Each number is 500 + 50 x the weight over its row's rms, rounded and kept within 0 to 999. Layers, rows and columns count from 0. Numbers have three digits each. The size before them is the row's rms in percent of the matrix's.

# layer 11 MLP up, 512x128, rms 0.127, rows 186-240, columns 0-127
089:527456420509493515526535455451453425485587461576534462439470487532569446514487456557437580477479504451419583480516480396514545471532501607484604468527485520553535506484412541486483496535495505512617479530466559445475536527470531431441491569508542467515516530500606516476470455558412515488557504481507435505558419599474495423505405541459575456527486581460468505535384475441477518428375
109:535474530473588562587476498518466383527417484409413482497444493514481518544548470527458482522525565480487512423515507521443536550431496512612504486499583417502468530486546435381484508455563488490476453364528460514461526628550448493544564513518469420480646491478558448494482521496495579550460505550504480449490386524522533441525419487457479483450482525476551492388537566462513476515553
101:536550469539521527578426503551490479532492530518454524516413514486569529467497563505504521498535426428391438465488432385548496485519515540521514443491570511398466466591563427546402503528496456399536518430537556594564476408438444561462466461555532489500542454496533547493575436517509507517556534575470478500511460500531572581442508499415540608486516408468545549517465603494422434540482
095:524451504480485526569525536525533447426478475539412584487495466440551416539483563535493541536536489544517530479530529456486536551501409473457461356395465489511569508516517601444524620509469328459504540462446509456512487525437486494546594455472495488505495576445530579528517440440502599462521432439501538471514529509432468547409433485453462464477485587501466503537512597495586444474503
097:543472484533575518480458471565543428559467486418500533516479518546425416493484529445457503584468538545605519546449555395371437490539490524486524472415480507461529409505510523558444484488469478569567477438608504559466436546478551491548475585535570447525485476521493443484530503453495533476535421456548352447449478530495475584505444542493600557555551502444544439471478483482399466444464
103:536444433537493502495467631523511552509451483578525488463400435552647549527461535557431640511519491492413559497446393438487526528408494498523560467506581468569509440551504487435467448567500543531491496494436496526435541561579456501517502481543473485452539508548539537479463418492529478456470484559471535467483522493523441582421522490421420465460556516470568523466547612468509575515434
098:484522433517548577472517489504486485506439475517570540568462558504523534422500456524467453594506464431522519520442497574515531520474522496467561418562525530473488446496510519505420380431538444403484490413383521490447527471515512391432511485531502474463512462540558482459363420528605576563541447472530454558378482524428370523488466511464421473471436481442542484559523502452484517450490
094:545496500534455526519479508566497471427469560501501504559454535483491382538477522462478525441521509462451445530499502524514522459515545491463496485499518448341583472536511495506417471552406539472445486423558488447498524533544439456552444620651518523497407382374491464461450533494506660488572484514550509551499497591434542482498459615470501454533462526486462510510520443508538523501478
103:558424544512483512546482543455483556535552501459432589613486474601504642542533441495476514555441461547521477477516498473522582491441491469440417441462481490433395472502425516510394485519512482473498495538477527532533556599460461558476572475526477507517420496481577521502565393540585499444598531487598484487537521567507542519424528509435448543487541457441384485565526532577524462475532
101:507501513538490528509505464546533476455562539427589593522532555503465597490440573515544476478561424432502500404537567554502498482419455588517509492508540479445470478470472563420557535481525405515537514489577538476453423520421351544486501500509516500452556501471561617497488513535542519487568478570529476441457581487584440503441558454405603578509575466510531569537535462541547520477423
094:525521447494473540392541469554397567501408500456484515548479549473532449427508539569490458472454507507549581386473431477497483468542449588499423474420459492439599483461568517436521450426516490510511545457418564464498477550508576437461466534529506541516504556509512429488554486476608491596503411518454515526459568462446543517459518489431524500429605563438589407542571478565475456519521
099:487495439508550504370502588513488586518400534549586441536449512545481506508427495553483527532565552541507473567516517547470550494539567641509399447484549479462556523480444510508495540595522452550474504501418520548472474490507451468458453442506512579512541373474562504457546569470479537542531527583569478491516533500482512390416384535499417532570547384502484505550469545479504496560485
091:547535504536480522533480571527445503575563517543447377527415498517573446427566535506507464479551487495584615461493365412499470508537586451496532469414494450494624493457498473472563544524495475539545458482475528513455400472501454494531498424545549487461611477491558539454512419529556424450539468507448504488470542529479512595450427532507415519528576554427517419490487516451416503519556
096:527479451503428558518498526550452472622498443518465450549514460458484534423433445401486591576473403524522538541540422482423511555484491535486478466464495546553496444591574444448540499509506535468553497509449546580588518428496509493534548454503564502495480533577513464392450529466426466460490508484421513462480457419377605404449461437417407489506531549449565487513519447443473535522506
097:507522538540434526430457557585406550516427467441451467545470457471504571532477451445478536597569559450441531518605476547509587424426513596510541521502562515538621462526603471484432483479502549528476484493552524474478504468554440477541450463587429444465514413625522442482561533452473498493452555526508473498497456439491500558517454517381417477454482537461497499543483490437527483387534
112:556484508486579547510453480522411390439518532466564508576576577553470462433502524475472502609477486480525402490423477538512445498508478499515466467432564477527496557405432547426453459532465432595593499436495589466438534419471500478517459561510457489515529579552560502519497482516477489560439531480579461575565428460391493403478480530598444508454466517450453501574529516428500514429532
115:487443415578571539488493603588481420421480510446588521437394589528505459525429587503474448472534524428481556552512462465479637537513481540500537461465544460423486549505468527517399509476531499520568553452518517450489410443349414443497498506523537592519495498571463461493433542492521462509527417520587490424460487482461501475488443529490456506560443486477535547482515585501526488561466
099:537526571527562556575501446527510505503523485501450461472510473473461469507520501479493538543466530464422536458505512497430515584439499555433544548438523511555540517492428473532572540509447556567480621561503606486486435577600527476474441488591533514495450513509455517540458567540580532584583409569438517528590489478490534600433495569545444420469495607397605455457460547515545515558474
093:547507532538487524464499503553487527559479490566415490528494525433531568461483503480486582465477493467603492482472491504510488473437484479442511469453592572487626479481510451507575461527532492488500407521413474567618363553491579484507491516523495470589508557559482460427454429491362405448462526587477485549420446598478459537565458570440438501447493491468547530522441507546511512546403
092:533472576632532523485473425496481523471583441597528588492552480512466498479539486499443550516507594432583505474392457612575494505504453567531573492416469434502470480544482511526492587511568422564491505523441534569487461542421495500504508562449474550502478453503513395550521447539550553592545485543504557490426553478466488513409551480477429570427498478470614540499571439457530529535520
090:531465426531599592477522418554498362523433636543589419593500544441512403406507488502452500507471574483506527505477507483494547487586541508482482520418648464456512468530494443420469482529496476511459517420435545441457535507499511560491533509522582515504561515534579414538479507499508484536534489525485516476599384508565549497528512532447541446477460514466466492527489459488471577406487
094:507457504494516532505408512499517499479529436525548542484481486385475510539404450484423550459492428456611477431406415539497466528480527494446561544479559471474507545480542556525511457569569501546457485438414467470461546480481516391564436661483439481615467478550618480533530510532444423542504442440443517564484511508403503504487535528493500496487476406462541536470474525437452547591448
093:551534412531632510546547513478419496503487469527482542501458511512556471476466562553582520514495387451501491600537424543440469473463572452435513563535555548504409453522447468507475451451475477456409495521480514553546451574495434476456454508506522558551512507594589486484460457506524539520648518523520515577502514472450512520568492460531432499434473398453458499535523555634537623484527
102:504481548486447540502522480601470460544560536519559504559560493449522520435528483464535513531622476442463464461554478577531612519468471529467469404501583509551560464572573495450526524453431445443430609475407558469544497507461523494536518400536521520492559500602404493506522460575548489458498412479465514526528420560417530608520452507471427518419534501455512476523463545389493554559522
095:536504437568475520460496477466483570481569444487514508497429457479545579540514469436439482520467419505493580564573489424524499469558459555498497409478545458557563548441469478530451597551491438526458523534453525504380466552500449497532496557518466450562465416547533546510492411473531543450483525612539453478500525429492538511372483597441459579440467495485513498442477622483441405614502
097:505460391613499525561578489529501463424561510460542541434451494565524474524579487470522553491443522515560547466503458505510526423469500476499549473501552464445500474459487496370490543545354494451442599458432505510565488478478539548505581549478475517588472570495565460449508497504566508463451441461534549503419431522462538469562488519450541675442428429490504479518562510512550504404528
094:542515487547543528466504511533481580627562475493527545535498503508524568424565507538448590447506432471515590487532545441496550513524409514439519461517531483522548563514648542370490507599578512387541445566497509519494404586505514440414549447456578529469552539517497512454497500482516496474513434541408519593534528501514495484477528431429424511541522549446526513452430519419551480499561
106:511464479522546495576522550561461538379509508476491477479518536512484631465485480477489521506540406597517489375537532511493503500505483544431481569556499491419550479463546497337480479503513507541548574362548480472534488478467481487556507464454429538508473545537564545442467451392535466476584546467579504439503591482552533449447537528538483450432516547511586461450467555559483401579514
089:507392536607494527505521458440499488530445470482469527492557512567526625473436434592485483439497513517548504472493389508555546495429473526470513491538509502415481490448527495464500505544533526423514509554547488497602471501557470508320541459554492487499467534474495570438483480578552535589475520495493439515506408506493449419439501484516560632463487462494541409346569486522477520459479
107:544482526527476527469529430463458544459498427546525618558466558493519582403421476457475612440499519463548496527472448449560540544422458458412556453602487488506496508476549524511422525502438579461460519433475460529557590535449544362532457460551446448617444537489477515469518453462481559558457506519448507522468535422518407447444513528470444532593452422471470489504471454448448495556542
094:525496538501516519516399538430583407469482476512489502558399509413611502477426561486442531534459540582464545485530533469425506553401575498498489436538609540540545509508567489463597564555569570520504521554588475526485554513485540490530460532500501536571450526500516568510437568437551503527622544518477526533521475507538493484399551475432477577514519463444507367528593497503525504573453
098:524529513496529579447470510448523542565519426564423518458471458405645546507447484476489478462563434436410534507481472401452520557514496468498503434502517467482437492443474544430494521528560401457528540529546575476513459511502533450579440405559450551468441535491547496533520427405601581518570555444478488564472512501529402448488499453498453416470483510486488462506508541491531407586384
097:489453542423563515517442552457510580515504451476518492476501578498481563482499541517397499557496381526462471530498459542504346552517525529431524508466449537451465483555559409532517526557560415500440567542573466494552521497522432464471496556488513526546531500486431634494579581511516600466497531508621474529579429516455429463448440503547548488570419407496576504545500584503515500492473
106:509530537515485530408449513479531397513437488503487547585613608469411481460437495489376525534496386487551462508451505488417543463496470440504365466452490501444574509516534549460465476488530484578527452488508551404510579494479497521538447481582537624533473482397521538484420531448521503477451459508440499547502416486413540469435514564476537551455570482498484483410511495519528467421457
107:558395490497576519591515548498523483571505432439497500515465573562475521513497512502479602519566431531589447471515508504477486528479532457543438484511441488442488412565513426439531593562428410490527451516477471607473581477572492480501522588503535522425471473606436388427404542485560520476525508512547482445462456465481511429508476570516559462483449475456569455490510486465491344528524
102:516526500506590532517531488556485547391490531531494552610444580548532495446479370424519489499526533457542509483447456562515502489584476474554544476421513464470520549513592519484502449522519472495459611492476502520501515549514454375532567483579441546550509478581506538534492539486601495532421361571497493560429531437457498427512473519405415497494522463391457548537571427507492557526476
111:554466536517522558566502502575596461447501469435441544567464538516559475496468465481534510500510482420505526544464470442625499581500461497472520503500563520505506482594551536514448389578496467496451567475498504508532550421429475474604524593480558493469600477467529625459375431561462495548503374451546498537548566447484517486433520612437426477507487532476481489516431520451545551505532
105:513505391682532535536583556600520455484451544469520442517482472473473508420510501481480473492533558433467544441513563509393509488535594489460481468462476500530530576397492524436422465542541539500469463447522583469513484499459417459547459435543522422552518433550486515454535493486572508492492453502553408537568427448496530508461484586533496581464402504412483497429507439601479535522540
107:555531441581492520499488549533473574455542582515498599561440576465545606443447466514562586490518536509468568439471522483488494502542536473512460482534524429470542466451502505461408501472547440402446554453426585451510478450489408521520570454461499524486546410538499520428403444473487592466470499490461386517460519585520539445495490546529517555382484426469462520500432456438386549527501
105:545508456529592540435437524447449503551541498543554505484457491430525474425469546491486478564553478582548507544467440406419409451507589615503483467557424469410480512484389482504508539444475408558522537523560533483439504616515576465514545359455513453513448458418524552436520574441507475475538419541441409486495560565491430453490515498512454469517488512450501492468497539560464520563517
104:527489450514477550469559643506461503504452527555475622533374480531557484520526570504523526495493521557524435598527463503450511604507583385432446451550479495494502483527418588399498447475528465422515566497554438492466559494477596470465525527466563543467568485575588538531513500507495591562475471461487408542477466453458476570498519394492483447522522503436532501482580529456493582508473
099:526463487497512536511593497516467542516496465539373468433586693456598523495503554506526479463545456542505555445495461403544528541483531556372519446452478513506469430572459475455512501551460438454579495576407479502546543516466516425428515465440442480541525473530442520508586551544545565579529506529524509508504490538532449458461468471525557504462470597466454512447482442518505495498356
093:546340553533533497500568526588446408446544484478447443541490509466500592470495604452451533511569538554457444505573457492482482521484566505419500519521476521462415526515558494517502572580472399461512523517433434549462548397482461553417544510467519446511494420449445623493560475481432463517432584499546409538554495488453434465527528495510497517538437492553470468419461509490477409518446
103:569469485464501513502443491509410516502427520469509494486540571567483513572395543469515531537484538486515455535409507487398515520539454458489470558554531558509509541386592597509572642550463458547414544454619539494497460571490544495503468552513551521535526468517507427529570570585621545499526511483493529507495502493460391490526532529442529531533393520522433608508522528443503492548418
100:539519474497503542508513566584521422457458413451466524468392530523518501471499483600456494414466538550466553520566510585520574498566584542618425519511480557444418459549467482477498475652492511506402552495507505427521447435514405495416465460463489524594450408529587496459487523515542510582478515561564434438574507495468504493515533518430563486512571483473512484487564500425448544532468
111:516442475519545537547547578555478466483492445524511571507520539517577571508476482541556504509602422576507436433473496535508494538447578529491466434448552514505494377485562523522492480486585494485578486475460530579606505478501483570478520394504501536442518443568476600432453509583494479607423544444396542557560460565427501473448476507456476559451456425445500466467458445539572561590462
096:556407590487519507497530531517493546478545490551557424492478533504563557447438505433497427589529475431463659444471521490470574441525542538582441500492447497463554501435419531530540548524521571539545491445466502485508474548524451452526421581530445376477550483512498519554549434432565599509562552575491484529497459521519418493459404574481519587435540575469482545496479500575507439462459
104:519439569484612541490504518497455488487590498504435530501531498456448526448481476403487501546488459463557434442471482489550465530410605495541499466560458524549512424434579486459496515478565470525511587440543607579579533413465555494449439500556539511469560497503485541457576462523533628554501563561486542476549508625497423543517438518391509450529483485473499468536590409477553428499456
096:498518450467523520431544499502495457488504477465552521534436509527519530543486517479491497549579420525458557374535430438556490624459414603565486500414458507443525502535540435448620518613448453532508484437453470484528552554472533502462463435492488513470482448494521448384529543499560501557498485470505495619451542510531501435489466430546509512533563490468608513479570451551669469525517
100:519495452456625519475529567531438522477441606434487630482520492487473574493552536504463539460505439519501546392443544481529536576520454482525416550506584481487610461538551517490490500528495501539457439443490453466536456576405434442479419504490598453552509501421533494529542496471461636525496527548540499478551439488568474500431504431444497457439480501524483525532521511495469665488429
098:570493527526499504579548458517503526551481442523504485473448510415515571496487546469458584464476520614516596447469462455535433518544509509520462403471473372368581454566530511508437504527519479487434492433441511472557539601515415457452515527462514496541500406593454437523573483471511509487452442554385420456415530521475548375477497473556439446501436457461469474486503508548484489530437
089:503480466540559515520464567579441535523396519503517515533524458576475516533460513448430452452523559512547500566433434510480480471514585479459554548470516532489569507478485563529357475515496469494421553479531469623481455472412504387423460514507484558480579499458470464501452448432513456478525459568478556578513499446470332489507488505480519513575498342434487546557581569507529490482493
104:576473410480462512606540526498461559491501458448559577504436540513563511544462508589551493559531619478562547503451392472432511499441418423430489494504498488442522544456493459510536515540502477512542586410512536492567453441485443452463514574477541488547569492538508496447381495521523436503511537505376508538469445593500541526372456582441463509437470430487466466471512440493442497586546
104:573432492460446535515524514540441503469487495419507520464475548484481449451393451484528508573435476456544437505462530437540420542511518594491503431507520502482527697564489553538530557487592467516484454519492472559560483570530324584472474536547463526480475479572505507524520448605473606498421465513559480494448384547509516538511446443494530461501495539501530484482532540518534404468467
101:536410557523528528480434483500451421450450501537506529521538540495521555382522514494429545589502412487435431415516517475448614596530520496441486503552558400486542465498454501564511469460471566427428501413535437463569419501465484488534521409510593530504507502493457614545541473520493446510518466477441457476505506554501480554472491551492444557567620540433465413457489620503544509548504
# layer 11 MLP down (transposed), 512x128, rms 0.135, rows 186-239, columns 0-127
090:508448505460502462446512573453512598495568468492544521513540555448493436463468518511465492535490453565527459456431517581469467547396516599428474568503481582552426507530482501524553425489599461416500539457546555524533466555491533371411588474448536439492424548481494497417484421545467519513541441501496521582452489446413402428507543502554528580528522558462578494457526477589494593484479
104:476498587603457553514461499496509544468476502443420484473542466511428558558453490566574462582428469554519552503450485549525508536536505488469505518378434542498545495578484600394552448504419502462551562586528531511483578534500485565573520502502481563484531480409397483486563461438492397401511542542498476532437529466506480526565512467473420541593565478590435486539484473490558564409515
100:425541520452515502481593586422518519458507615549541498537514469416472520435504485515432461526478602410483531464528448515604548476505506500534468568466514575504515570525530639483522528551491540459536533561469538486535502423569503496562504504514484619456483572498468458541429492539533540455505422500491584558464502533504580567505408517543586429576521511622547562566563508437533503466544
093:552538470464468385418455416482521481555478516542607444608478406431541427459528542451433541492526487431533500505483518515505448523500430450547454603543430565449509468469596515491399454546557533552504475484527512556519473440515457494491492500545603526555460475541568419496558478450500511545530368440498542413497582534455514541425502552464501531529498507542482550513493509499503502652455
101:473551503527464450549475372419522555524439524521482496573568537468559648554555541513387423549477559432530454547510389451558488521471461473557581553502491468547533453447468458504522475466456548386494464575507559408484446507468525513537489520472506485428499454493394530620580415533498484508502523542522523503425582442534520481512467556433468549501492456560441455483532474522571520458524
093:422481473506539536522444566478515527421525560526564486501464456556408508453465599567606504453467585476482496483548512494566622513577570467496455456476570510495445514509409447527519462514463607568431493499468459443473427590524515524584539491432586482475487525568431503462569521457518462515425507432518519506500455480517528477506476435493520474553474560498590417455572557568481571412608
102:443460476404486386475466467485530482445503456519576467527543575529555530544559511562563483570490442418451476537506439438572543410465433373506504555473503556509555526538612504466457492507569427491469495476406526593518405532531442493534519454494510504522494416530536495548446523418493413476501455536522500511458499533458518425489561539580552462493559453457610432521446533587480573425484
098:570472403522535395567528497532486561455479516540536453485456491487529521539531462529550578429549480512495455510529563543422530456519512502525579450574428542423450553476488418561490418515494486475506455497472398404537563586534464457539606502564592482510458514358480486450496458503567511475513515480478484550423467529427418428517492437509383477526534535485389575477507439545497550443494
106:365440484484464456545467499539465513556469540451547502601462492453507394476507512486502462503392510491479478439525470442480582653471466465463558446540459491466456462486551529558512557445438533501397456534533541471481546488550481380482515460433553493608429545484428515501497537637516409510500467561537461480578502446498417455488498458515509447586579503448480473483545523524567550510551
092:502508546484490469508463458516532553553511545499438565570390432456480502479390511561552535490526440484516506585477550503569510490537583502476488566464479473483478441607465421585476541432583568502494453482513484498551513531443454482411475655533547416519528581482524433500451485482528480495429496503598488481517572489461628610558513391576484542539464444580535507523449484479488490476448
094:469450450480559500509454492466548607440432505444517471491541492580517525532499539517502411570474571522496557502531544440525459456507546534527520458470599469451549453485438451535482496494517496470490513514380557498533490461445550512438473526491382520374524485395456593480486442428489511527508513504463573504519470446543579470516459532541550485505376344648581443509472506520561533498540
093:473563483597518543486543447512434434561529546444539467496489534535577529500536480585474473447518477526522503556460525611585524495473545463523578499465492495519486509566504579510519469467501487464443532514405512417421548526461513630456533496518551540469469558494479493530443476533484420481546547441496441427513622476438524510513476443562462515458475445685405557597430570529496473470576
107:535531584547445547497500517482474469531509397543503495461524523597566537574591559546517496350489413452533464485515506467515478451461562474600592546529571429479502501437535474489408643581450543483543499523459461547483532485463538473494548478417451478459454431497423518441462496550513533554564508516481574480459493527576472483586508558513519505460568504399416476543539510492490545385520
099:426516436440545396542460438479479531408483585522412543485441480460424457519588482484612482458537586517397529505553503454511542541549441530484468547456522471419519551474478602434539458427484468523552547537509537489525540457487489531469467516457514478546565508624536466527497498455517542565544470454525451542447558490453525511615422454468435608459472487420419450510516411536462489427483
092:489498487520392519492447518508489433384489417512488469533583533554593473510456525570448500576522558503390486540532545464605520407552446506472505493518565612408378543556529460494515492506517537502531464526500403609505494576464504530469512398521441457469476561473471462475571460457480466443565481504514429557535545507485519437472507438454527515466479545629449547476419467475510429506549
108:401517459476479469534499462467479626400490556470512562485435511553410449504557513476449564424576544429479562413532461469497451507494486474549441482508422613473523450481502544523507553421470475454517517579488469434577460433457422459470553528497492468478500568461459497527444457522500456522473568609655559450515515534484522509447499494525492511403554456526437384519519455511480609497489
105:384542452463471407501570584494645549482536488475464480382418499566542487543491528514503516495449488472472537494504571467492500510535513566561525451487433554478563514506513548568480344511495498553447490452582484427556456493450485446545487520569483532465478590552489497511420482504473561616573490527545511488516463415543476452532475467521552552460549478547558566539503623530499388475517
098:506454471499451413486580518500577633415457542539510546491490547497442583508555516493555544460528537414492490537480567489429503451589533488503490475578547529501426553472484545470436432514618492571435553470615546515486460614549488433534450515484485449544537477469523452518433511472523481381448406385492563521563459434499533500447470404467579512458486438522529518445453460515491485492473
107:405619557457538437505486482505548507536504519486470501491455438464461523501610472483506513492469500593471537491479527513442495555408562440479531528463437487422574508429386542479550413441457573539451464438428516525541538512443459477427414472478441481514447509549490378441472529561505540588506522458549558501566432526451504464533469538586474583532501427432486432525459433499564496586414
101:523554560516600464466581611479518607488536497468552505439555578444530438432523477484453467546543512481437548481501523480526533542494547478538458548550529482658557502529568348614431513500477473519414466560562466491539582451467543523533445491526569492539460549493550469499508491484531537452507477547512496495514462492571489559546591577472552463524526541433446488511446470459431539491366
103:497602523512532510535465599539493401489504557477453399448442493578498548551480546487525463441524441531477509540496502491418465442649478547443442516581501459498516547490483536477524526554516545561515460484588521473536437485496392492449544561489528463553620459584516522451446498467452456541556499514484566535441587476513454565545505452440459510642461561420500449542574496536579499549449
099:533470543524448510487582571497467482524523490551501507411529516453580553457471509548452438523449512511439585453505526464471456561563473536469459471548411542497538444525435491572488458540559438461435489574503550525520527501452576448526448490507450474461476529480470422533519494482535546375426539478478419459445511494504504484539551465532525591502474470711435440455470504515388367567520
102:466469476524479520468485540495525537471496468556540511539524490583458459502514535472519489425535526555433601523538517516467507483387519457464490481477499375367558542511422379564517495533459502476547441450407505509484482542540387518526571519614521477454389504403541464506489445464469523443496488513576465530470413519494513563426461328493470450438534456474507473456461509451468575482445
096:397493529509493452435419482470529556501466532417467519484513488495518540558548495522452492479548537480496477480564510578478588528498486544444508543631482592491484494534523525462510485471468479448538517463501580500633588602527487534509504487502542429471547491520569422526518461497445463507456412560566458610500497429466556487592557543429432431467439429412510421553479542568465577395432
104:568511520590584467548473477532538430489537454456406551397503400523398541463482469587474440458538483520452533484535465467523576504454480466511468464504488441453572555487510482511474521478508591464471491483503474477509465420522529445489428410426490499398440454437420514511539424454499497488553505470460454449424591492544561492418566472582520434493395395440511525527441479581613503504524
094:411520548557550441439449551434543421431563573437419557476414517441408365637521500545524533529525441520596503461573438443489476485497580506512547554512443531418520543517521438515498507505464481453520460511496422455464495504549571504514499470491485425503515517500431492505515531537470502457497522493550560558392425445477516485469492548590554533551536462430434443509510482555558625451498
099:536583379419463504565521408549468517478541483412364495541501584475480506416466549467534529475538454442535530475455531489524460549455529511506518531601580489409501489550459490526517479441404475601519503536463478448467543413516391590520481520508433498476499551567465604446499594459492533585435463443592479461476472464543493502502531459511471499510443560607476546506528548493546436511462
084:439542520508539431401470421539536489519490517433498621497530475500466535453470456490520501477580468521472548533446486488510560519496575559519483439535515507560534509558491462475489470455461514557486518506549515480533390452516479530521521577602476453549558451548404630400430511462452541463545438512555524465470574502441506649578515485471594541581454485628435535559538491582522475535479
089:405585537434425392472503523520477595533521610497476521500491475489567492574523512459513463500466527546466542508455530528535421509544489503511446510475499530520492446567505510444496530344486505569462525520574542473457470443426602464595438488497530603543465487475498550505441556429471491472551485503498515540533442469624569500415551525514526462476534497611410415595444522492560459431473
100:511577413594483498504470518524502472525537435437558460567470446456547516545604492547503476475594492432561449435620520515522503542513581518507554463511524534498466520481522488514584470454439572450508489453441507509434524518472508566593590495509564495486504483355447476496553482443423540460384548415629556496476492470469474491515571562576588491453572523531446494486464555483487527426546
107:579516556516505484483459429522493520554555511506479520547544477494310569637489514420515526540517545513478547531557541463547532448506600551503521576458463551519571515531475435503442428519528378601477520444453485459570462465481495519498505447487516441486553536507504477438418477435552534485430408534466483558466512389508483477480418538582536522561457502450425437565577500465462542532493
111:511515548529481474473503469522469397503503533512603502595435498489340429449537508522495440470476534491535438455526479535437508578472512506443467588540447585563592524574576494466501479479488459524547457465379450459460505613523535485415517512501544461501457541572483531439487564582528470414474507435524445495502503531461578578546512593571488428495594443501510534462528485434461479482596
092:538529542570471504497544462540477522482446575410417501516415538510544554520487506517424507451576473444538542601478404435519484457452571509451566527519447547419514455429484446530541531446441477485493452517533536427496548541491527559540557506430485424495452580461494468491390539460534490475443529526496512534475427512520429526524444508398571487516511573720527560505471444488455484547549
096:492517447529468460557420464511526551444466522583506525435480500562495463455571576525528455495509502421502501476486511552548522475474414592439564502504423485550478535434461444460510457472520537536535425533410470527487454458481483472484557440607600573453469522461413525549557498410512517550453569484453639470536548479477540542476511499522478496518533466622312459482509432476448452439472
109:443569464418507456531470509474519566418547470515442484574461545489493455675476512516586522556603560449568517568543560452457457472478587566580455497530569560498499507544559518553499510461441468570525519578575511480504509471526516427449523432484453481524427492504513504461439497480592475400510492588484514543646474430395499556524524534494447444531496449454465488511536426463518507463479
108:437540463504450417497526444454514500473488515523494424467584431478540565508465569500464447485445407487589360439560515438458478517438540510459462560457492575423517541514508429418541519512518471514577461463432449485517503505479502528528526526511583502485632588500455534497504502571446487456591524518627416450506510485527530501539404457571483506519487544611567466491413541544517452491596
118:513564519493481416500527484508550574422546532408474530517481455453437365458544484559501469521533466536496529456565538409559547480436455511521458375504527541584412526549478502487482573494492506543551507455541465501466450518491525442478626565547501488496468513567382545491440557492424392469463414504551430575513556471550559505420498451587472491497487586472562483487434545470533588503528
102:481541454433518434516541606479511467398577464559527535491433490582488500505526468409529425511586397519374439511460479540508456530515502461464443523609415528466543530503527560489504398424476475522601538457487468565549530522434502537462470588505430394459475519496584435532499573425496466501486506465401503519505502530520488481427486484484464376461526564592485572529494485468483491453520
104:529477539516555505475451413572450454497515519503578525401620533420504395444500504456545524588547530469575549593499509626525492503470504469542543573488508513542496429490478468556473466522506431491493610471420578489517442525559575406421488454477552428601505574407488455446613431457492453544495532522496481476542474461458473466510565477546456453466476531498456420448533514540457504467467
100:414585526601502517497428516497478426414488499565561366525496511468520488582511491501507500582527541419509465558516452531504432460520433477498458479519443577481498447479584592480458573551481501415534487502442539476504505506499558523433504525535536455499590500409536405487563379524472477489532501470553486472533538514590574490453513483514580535459452507610460496573492501455415423373527
112:556544533464497512634409462480505572561470411457391415477567472539463513470473428544608550405454465518514513482612474427510520551476447514482574421536551449488465484490428547465440432554605500510470462525476504493496459551567472560398533556505417565468501483512433561574518542499419474597514487496500521496458588497506506459554571444532533426547485503417510535497494458515453495484536
099:492531550469591333520551545451559625520509523460568424552409516484468488467515534578505522457489510519615536539499500515524487479592517509466513437439503546464454526476429614536487459503486556468412513497464393454550498463510498504448569515460521563434479484409599531516441455545506586550512457466558447499469560479535492561549534422402534455451538549530544549445504455472430519470525
084:481621580505550497502516469462533556537532559519508526471473546477518549440574482465486482560483452516516524478365462503466451526466496442537520558552575458448502512532460491555564498482404495496385528482507519505472591525518522550375452554532452505384519555517532575518424544571449366573524501542536544525528492513493603474461541585498487454443628491589569501533513449555459515555500
100:452521603539452508519417481516416512457541405437410521557581510455488428427524534524532522529547483441546495549514537538458486501400503591520474596555489478495455491494423528454504546489483531556584478570479561434520427450426438457469530595535494594562506464488538471501570361513505502516567514541456493552462465496509582507450474501540488399560528436548416423463499404481508571475491
104:531478518483504438480567514504505502513507486540349448544469451548480493578583555414547464517380554457520572576603509479533482573497487553587471539517441433439481477555540439530469593535475489552506470426500480622433459500488488507540521474435458478473487543432435438531586583449515452447533479560522576510470496433452450486477526504510516476460619503656436517456487521477466503509496
108:439463546483512506521494433496494438551520486471518396424447538502481502484504522544487499516497525522502531478427591534471479494425518497497524463513491539547501542408503518596473500453471530545560465419479483429566434468425373475554489479555527445382426429469545444425462432498395492488416504512563435476461590488522536451513464508452413505470557518343520570447486420494390509420524
102:550464532462553435457541450531549541547461488563416520440476479515522434500525509441521495444442533498531457538520417410456584517485465491447558472510520548557507468477512443443563438457495550470442449447399524458559480575490616497426499471567505469548511541560499516514493527517497482534494442633476581627553548521423464558449392451572616494518563470426557464542568470447521553511548
107:493448600501511499537562504426599541483562459456455465462455377407524536550575516521568461413492541503571462476495456595507544554614580458527594533547439482573446447449511521484479530522495458426435508418508506536538524464524560453531479466618570454490508471492437456457488451481507493514544497482460511502415464490528485444540469474544497504499534468331511473546538599436549445481538
095:462440451553454428488533524412473507534498476462437409537537494477549497450460497567480491525481573489484484484593507459569523468534538470434480529495550487497557591478520536551396444518615540538453465562479603466483428453544477514499345510502488430430548470483550464454463483410543589493413488510569464520504561468552492550482520397505508545514369516583389527557538500512463444495456
094:419581551462452455430562501548481513449493442461492506430412512468456424471480517555508512350510583478489424514559513555547486567464448509507489481507463557515477445477558476536407548424519437507498522460543450447475490394563434462404491451499606476458474520516451537542600532471495537570564480489554561457502524483513483604527502552615412502491524503611463459520572454483439521511433
099:479646502557556528558488432393547513515489489519532483437472537466490561453567445472531449543527535495476567496418521511547432494505456463596470411548458561612467538463501573492567479441459493527505522487514524514412559513525589441530530520583525385435457516351615506498509491571452531495488581497452496537450504447556502471467483530515528457428422480577565487501497476485555437559489
093:443565484525526504473479473493560472567502420397479500463510531541461475571458504583535371570435489527496408509541528470581530515544600558545582448445605541472504533461433547537495452523532469527486454433456476485459581515467481541586525495550536517471499588537530412556465508540509408491470503401531443502513535496477445469484523462556481508550538414467623512481523589416504407594539
105:481529500490523374597458473489556434587520483504552457497593494470532448504505564485494551556564530549573473504514448470445441421442561484459601613493473541440514506436497547497493428519492399392548490562548525506575521564502498440494564390544519517479515505518579490561465490521405555529496514541503554548579462563441529511575463477537437497497489468435528426397463457462484549563414
118:402500519454515541506445435487509536505466523440438471471384513481499439468499490474467467546508467486433552525452543554436488501414525431502499539480543504548537481540503503537492496447518492508550518578503545517424480540521478427500516464439478465528422445576428516475390608455453522519502444491420553474503478512498435465500529540600559516520534502255544437467493453524541643529450